python train.py --num_hidden_layers=17 --hidden_size=512 --num_attention_heads=4 --num_key_value_heads=2 --head_dim=128 --intermediate_size=2048 --vocab_size=8192 --hidden_act="tanh_gelu" --norm="layernorm" --norm_place="pre" --norm_eps=1e-05 --positions="learned" --qk_norm=false --attn_scale=0.0884 --bias="all" --tie_word_embeddings=true --parallel_block=false --init="normal" --init_std_qkv=0.0302 --init_std_o=0.00517 --init_std_up=0.0302 --init_std_down=0.00259 --optimizer="adam_variant" --learning_rate=0.000544 --lr_mult_qkv=0.4 --beta1=0.9 --lr_head=0.00383 --max_grad_norm=2.0 --warmup_steps=363 --schedule="wsd" --decay_fraction=0.767 --decay_shape="linear" --final_lr_fraction=0.0 --batch_tokens=[32768, 65536, 98304] --max_seq_len=768 --doc_mask=true --z_loss=0.0001 --train_tokens=651600000 --max_steps=11163 --dataset="wikipedia_en"
Each number is 128 + 32 x the weight over the matrix's rms, rounded and kept within 0 to 255. Layers, rows and columns count from 0.

# layer 7 attention key, 256x512, rms 0.0247, rows 194-210, columns 192-255
[[146 117 150 141 201  87 180 125 177 139 122 143 153 154 200  94 102 116 103  78 134 136 156 111 157 131 118  75 144 133 137 124 145 139 108 114 132 130  92 147 168 141 136 129 155  93 171 154 147 104 109 128 119 133 168 102 122 143 181 124 127 112 131 100]
 [101 127 119 123 155 131 105 167  86 157 194  90 145 123  82 117 116 169 105 116 135 169  90 156 115  97 162 170 126  82 189 163 119 115 162 146 128 111 160 172 151  96 116 116 127 120 171 144 140 140 148 137 104 191 110 153 139 132 106 155  99 177  96 183]
 [126 142 161  90 106  80 114 157 155 148 112 102 117 114 108  90  73 106 147  84 145 144 134 108 121 177 110 143 120 154 122 122  79 113 108  57 134 110 201 103 133  71 124 157 133 122 156  70 174 139 128 106 109 155 167 136  91 158 149 104 152  87 156 140]
 [113 154  97 119 116 170 164 154 184  90 124 113 149 126  93 176 148 111  80 116 152 153 111 100 156 140  84 151 120  74 146 154 141 214 122 122  85 184 139 132 108 122 152 138  90 141 193 106 180 150 114 145  98 200 109 157 125  71 157 152  50 137 191 184]
 [125 211 131 141 128 162 147  99 136 123 142  79 163  92  90 161  82 135 160  76 136 139 125 123  84 156 165 103 125 108 188 149 157 133 129 153 145 109 171 167 139  82  94 131  96 147 162  79 124  76 119 119 151 103 106 135 107 158 174  98 121  96 126 159]
 [122 115  95 134 189 184 110 133 160 125 123 109 117 133 154 177 209 178 145  97 131 124 135 123 119 157 108 108  26  88  92 120  97 100 121  75 115 155 137 109 192 147  80 126 128 163 122 132 111 128 123  99 127 125 163 174 127 132 107 176 164 105 186 108]
 [180  73 103 127  81 147  67 104 145 129 104 126 111 115 114 191 135 127 145  89  99 140 149 171 149  94 118 125 180 100 135 136 114  78 132 164 107  67  88 182 203 169 111 108 131 120 120 103 107 120 131 157 111 158 108 149 128 136 173 167 140  87  57 144]
 [100 106  69 127 147 135 121 147 112 146 107 137 110 131 124 150 165 143 151 136 139 170 147 127 143 108 211 100 177  91  77  88  51 182  99 111 124  76 151 104 173 140 161 180 106 101 129 140 135 112  65 156 148 126 103 134 126 176  71 119 118 124  79 149]
 [167 169 163 119 103 137 111 215 143 147  92 120 128 120 103 114 112  99 188 178 145 157 152 132 128 140 110 131  79 113 109 171 147 130 112 103 110 166 125  96 134 122 155 126 108 200 124 135 124 110 143 139 118 155 123 160  93 144 143 155 144  89 130 124]
 [155  92 134 133 116  86 147 128 108 123 120  93 160 146 167 124 196 111 183 174 140 145  98 156 156 153  86  99 140 167 108 133  84 130 107 114 129 114  93 142 130 111 141  97 129 112 105 154  94 141 128 168 152 120 152 116 172 151 149  83 126  92 117 127]
 [ 87 131 122 129 166 124 121 127 106 190 123 161 100 136 174  98 108 118 103 136  69 145  96 202 142 153 177 174 110 151 145 129 125 134  96 166 150 152 121 108 165 133 128  93 155  80 159 189 146 136  91 102 157 180 161 140  96  79 114 118 140 169  93  86]
 [193  77 180 132 131 152 110 153 160 108 110  69 169 128 129 136 176  74  84 134 120 115  90  76 201 171 144 132  82 137 124 156 137 124 155 127 123 164 119 116 164  75 146  82 117 102 116  80 144 131 132  92 136 123 100 139  98 108  73 112 117 115 176 154]
 [138 143 113 118  70 111 125 159 121 113 155 143 133 171 142 100 111 154 122 121 125 126 130 146 172 158 109 146 130 158 118 138 105 119 121 134 114 161 168  82 196 134 130 149 126 109 161 130 122 116 128 150 110 166 155 124 118 115  76 127 114 130 129 111]
 [110 179 136 132 177 161  96 129 122 107 165 178 142  99 110 129 135 132 151 153 120 105 144 138 128 125 106  90 138 125 173 121 162 166  83 118 131 133 112 128 137 108  89 172 178 127 145 119 124 110 124 156 121 138 126 182 130 149 121 109 103  76 145 125]
 [126 141 178 139 122 106 139 119 135 138 120 142  92 165 145 129 137 109 109 105  89  89 126 134 102 177  86 134 134  99 103  95  72 137 126 101 124 169 167 111  80  93 131  68 151 144 110 164  82 139 131 142 142 100 122 185  88 161 140 145 146 122  92 138]
 [160 104 170 134 110 146 115 120  92 111 129 125 146 117 156 155 189 112 160 159 131 150 112 132 114 156  89  96 122 109 177 121 128 135 145  88  84 123  71 141 105 104 141 137  65  95 145 169 135 118 153 138 100 109  98 159 119  93 131  73 101 107 145 166]
 [119 211 133 143 111 170 157 109 104 166 128 132 155 129 148 104  93 123 171 127 127 111  94 125 162 184 152  98 128 126 100 146 179 165 121  94 146 110 119 105 122  93 148 133 125 135 117 156 136  93 123 126 134 168 107 162 128 172 122 118 127 139 175 126]]
# layer 7 attention query, 512x512, rms 0.0257, rows 323-338,451-466, columns 192-255
[[169 103 130 147  88 127 126  98  69 101 146 133 129  92  76 148  70  88 137 101  95 149 120 162 167 105 121 169 146 158 111 162 131 123  83 139 182 128 140 136 128 141 109 155 157 170 136 154 134 102 143 143 104 144 131 175 117 139 110 149 128 119 138  98]
 [141 133  93 169 138 105 124 138 135 139 184 113 186 128 149 186 105 163 117  93  98 124 156 176 109 167  72 122 103 129 105 200 156 167 107 120 173 132 112  80 176 219 126 146  85 124  82 170 114 126 133 117 175 160 159 138  88 112 147 123  84 110 153 120]
 [142 162 146  60 123 156  91 177 108  96 161 131 131 162 131 159 124 158 143 120 170 169 155 174 126  73 133 134 131 119 153 118 130 150 150  99 153 115 115 138 168 126  94 159 147 133 158 104 104 163 138 119 135 129 148 184 161 138 153 124  83 141 116  92]
 [151 166 118  98 157 104 113 119  91 155 186 149 138 155  82 170 103  86 154 123 102  91 141 194 154 123 114  78 107  40 153 133 118 103 125  77 145 145 125 108 100 133 131 152 162 138 199 134  94  98 148 162 132 173 119 168  80 191  77  71 118 133  93 117]
 [142 139  57 135 179 126  85 143  89 132 108 111 130 123  85 105 162 154 102 120 132 192 188 141 133 143 138 140  90 152 121 156  99 109 141  67  94 164  71 113 140 121  50 132  91 141 156 164 200 134 138 150 102 178 122 121  84  95 141  89 217  89 109 172]
 [ 82 113  85 121 114 108 159 152 123 126 174 153  31  69  67 107  94 163  75  97 105 170 173 117 114 116  99 147 140  82 118 135 145 143 124 127 140 143 192 132 153  98 124 113 141 128 181 159 175 134  69 112  94 143 148 174 105 144 120 105 164  95  99 133]
 [ 88 127 119 112 113  99 114 109 107 121  97 120 133  96 124 173 183 135 115 157 154 131  82 120 104 119 105 176 130 127 114 126 116  68 162 135 136 135 112 153 118 100 141  99 128 134 159 103 149 153 133 125 119 152 130 137 148 138 166 101 110 172 161 179]
 [188 131 121 132 141 118 114 103 106 122 154 112 100  85 134  94 127 151 137  85  86 179 132 163 139 146 136 138 108 119  83 187 120 148 118 126 128  88 127  97 129 175 138 191 109 172  82 148  86 147 131 166 159 110 155 125 140  54 134 134 142  96 139 127]
 [ 90 109 171 142 159 120 167 112 173 136  90 134 136 126 175  78  98 153 108 132 171  92 125 114 160 107 108 133 186 136  86  94 126 157 114  99 137 117 124 133 172 167 124 131 114 105 172 139 108 160 150 135  90  61 129 133 139 129 135 101 157  86 125 149]
 [101  85 115  87  82 144 165 129 145 129 162 197 137 141 136  99  98 128 157 147  84  92  68  82 150 161 100  98 110 174  84  80 110 158 145 196 157 157 118 102 179 173 142 130 172 121 121 153 112 126 168 121 125 126 165 141 143 143 158 116 112 110 102 132]
 [ 97 121 161 147 104 125 152 124 138 147 160 119 140 152 173 144 151 184 119 126 101  88 161 181 137 130 146 136 141 156 162 205 112 114 132 147 136 100 122 122 179 170 133 143 126 127  95 151 150 126 121 128 136 171 144 131 121  84 179 124  94  97 116 118]
 [116 124 126 149 122 111 168 174 136 120 153 151 103 162 110 112 114 111 121  96 133  86  97  81 141 139 136 110 112 164 170 153 128 133 138 155 144 127 100 101 157 138 173 102 149  77 129 142 108 126 155  46 122 150 133 110 129 114 127 116 120 120  77 136]
 [171 129  83 121  73  95  83 148 127 144 104  81 122 152  93 132 132  43 209 109 185 158 145  94 137 148 130  87 145 122 184 132 182 156  96  80 113 167 181 126 101 127 102 106  85  97 118 100 119 101  90 115 179 101  84 135 117  99 118 165 149 140 159 128]
 [138 152 116 113 189 122 152 133 186 157 141 148 105 136 155  50  78 166  98 164 116 132 137 122 237 155 136 120 111 108 126 159 124 167 122  96 108 179 157  63 138 113 156 103  71 159 142  78 160 109 119 177  88 127 102  95 150 119 111 124  53 148 217 163]
 [128 134 130 168 124 140 120 156 158 131 198 121 109 123 145  87  82 144  97 125 134 147 114 144 165  83 149 102 153  83 108 158 110 113 145 153 186 149 165 139 157 115 111 152 145 122 198 114 154 116 112 174  98 144 113 131 116 121  97 115  71 123  91  94]
 [133 149 136 134  99 119 139 154  77 154 130 156 143 178 153 117  91 145 138 125  94 104 122 182 118  77 156 174 128  42  85 169 160  74 155 153 111 135 112 126 104 103  87 139  96 123 176  89 121 133 106 108 130 142 108 129 144 135  54  79 148  84 157 138]
 [133 108 148 102  95 139 138 141 141 140  59 149 142 125 141 113 142 122  94 106 192 131 178 152 116  92 138  88 116  95 167 127 146 112 125 121 151 187 171  61 127 139 107 103 139  96 112 134 135  97 123 141 102 122 114 168 125 104 119 133 121  96 144 153]
 [154 111 135 176 127 116 197 140 148  80 139 168  83 100 156  90 129 156 158 156  72 146 119 152 108 108 129 108 116 129 105 125 140 122  91 178 144 150 159  60 145 121 129 151  95 124  87 175  73  87 137 139 156 194  46 121 155 137 187 121  71 100 114  95]
 [121 124 149 168 161 102 170 131 121 106 156 108  55 130 166 169 185  94 139 115 106 157  90 140  97  99 120 156  84 131 116 176 174  90  75 166 137 131 113 102 143 173 131 118 130  87 123 150  79 140 131 117 136  76 157 168 100 158 133 167 158 124 170 103]
 [102 116 153 125 110  95 150 114  65 111 112 115 102 130 103 131 190  88 130 154 118 116 164 150 118 112  57 113 170 134 155 105 189 117 159 148 166  98 192  59 129 170 112 108  74  93 148 161  95 151  87 127 128  86 141 188 117 132 129  56 106 144 164 116]
 [128 113 150  92 149 141 175 137 157  51 143 111 125 165 180 167 159 161 100 125 127 124 188 123 108 132 126 108 177  89  91 122 118 127 127 125 122 136  99 135  78 142 130 134 106 108 142 141 132 114  72 150 147 154  90 130  79 102 127 107  96 102 126  91]
 [131 115 113 146  66  70  90 125 101 120  95 108 188 126  79 109 161 120 168 137 112 149 137  97 126  89 127 104  88 148 199 119 160 186 140  99 100 173 125  87 138 123 126 115 113 119 125 117 171 170  92 107 127 118 111 159 132 105 126 131 144  84 117 125]
 [171 146 107  86  83 192 137 130 109 131 130 141 132  54 123 169 117 118  77 108 106 148  71 180 153 171  90 106 156 113  81 160 157 113  93 132  87 181 156 108  92 166 143 154 126 152 141 189 150 109 145 139 125 146 149 109  73 126 112 124 151 160 124 155]
 [106 108 118 119 104 137 173 157 141 136  99  83 134 129 120 141  98 140 153 161 142 109  91 117 189 164 170  94 127 180 117 164 136 139 132 151 136 115 166  99 157 133 141 158 161  79 145 132 141 119  98 185 129  88 143 113 132 131 114  86  91  78 107 143]
 [102 111 108 159 119 156 157 149 149 184 101 158 114 135 107 122 127 167 112 127  94 132 166  52 125 133 133 117 115 130 139 159  98 112 114 126 168 144 139 139 136 150 117 198 101 179 182 162 196 111 132 128 165 169 107 122  78 137 149 138 119 127 158  74]
 [160 133 113 121 132 173 144  84 123 150 126 146 124  95  43 155 164 124 116 169 119 104 134 135  77  96  81 172 166 152  52  83 124 145  76 138 144 144 100 109 129 103 174  80 145 141 150 134  82 144 140 151 142 151 158 139 102 112 213 137  88 157 139 170]
 [111  97 119 100 114 137 146 125 144 153 116 127 126 133 109 122 133 131 114 126 104 131 122 101 132  91  95  99 187 155 149 157 116 148 108 150 135 134 123 105 169  97 194 137 139 168 163 139 128 183 151 103 181 167  93 126 111 109  84 145 143  96 165 104]
 [ 98 146 150 176 121 119 100 112  97 169 111 131 108 159 102  92 160 137 206 118 164 121 121 129 124  81 138 115 154  90 121 165 148 112 127  93 133 112 113 150 167 104 155 150 157 110  85 182 127 133 186  88 105 139  85 124 146 108 130 118 151 137  88 138]
 [164 115 154 130 171  67 145 149 128 107 113 106 133 161 202 114 113 129 125 134 189 125 136 138 103 142 152 155 172 127 133 101 147 128  89  83 121 163 124  78  84 148  93 149 117 114 139 136 143 138 109 154 158 142  97 138 100 145  98 157 123 159 112 139]
 [168  93 161 114 127 138 144 117 150 136 126 140  74 105 149 105  63  99 113 153 115 162 103 138 188  95 118 124  74 176 123 138 126 126 123 118 128 116 126  98  77 104  98 109 143  98 161 165 157  95 142 116 139 106 111 182 150 198 167 127 131  84 134 132]
 [145 130 148 126  81 104 101 143 128 116 127 114 118 110 138 172  74  54 165 113 138 155 138 127 117 136 140 134 126 132 185 132 136 146 137 151 127 135 122  97 102 130 116 113 131 149 151 132 131 161 123  82  81 146  81 170 143 141 127 149 118 148 136  87]
 [159 174 128  79 127  86 132 142 165 143 153 160 157 166 139 142 185 165 112 184  85 119 127 141  88 147 100 182 151 141 129 168 128  96  95 133 138 185 101 189 107 136 141  90 116 151 150 216 139  84 132 172 124 123 128 163 143 120 170  89 160 147  83 115]]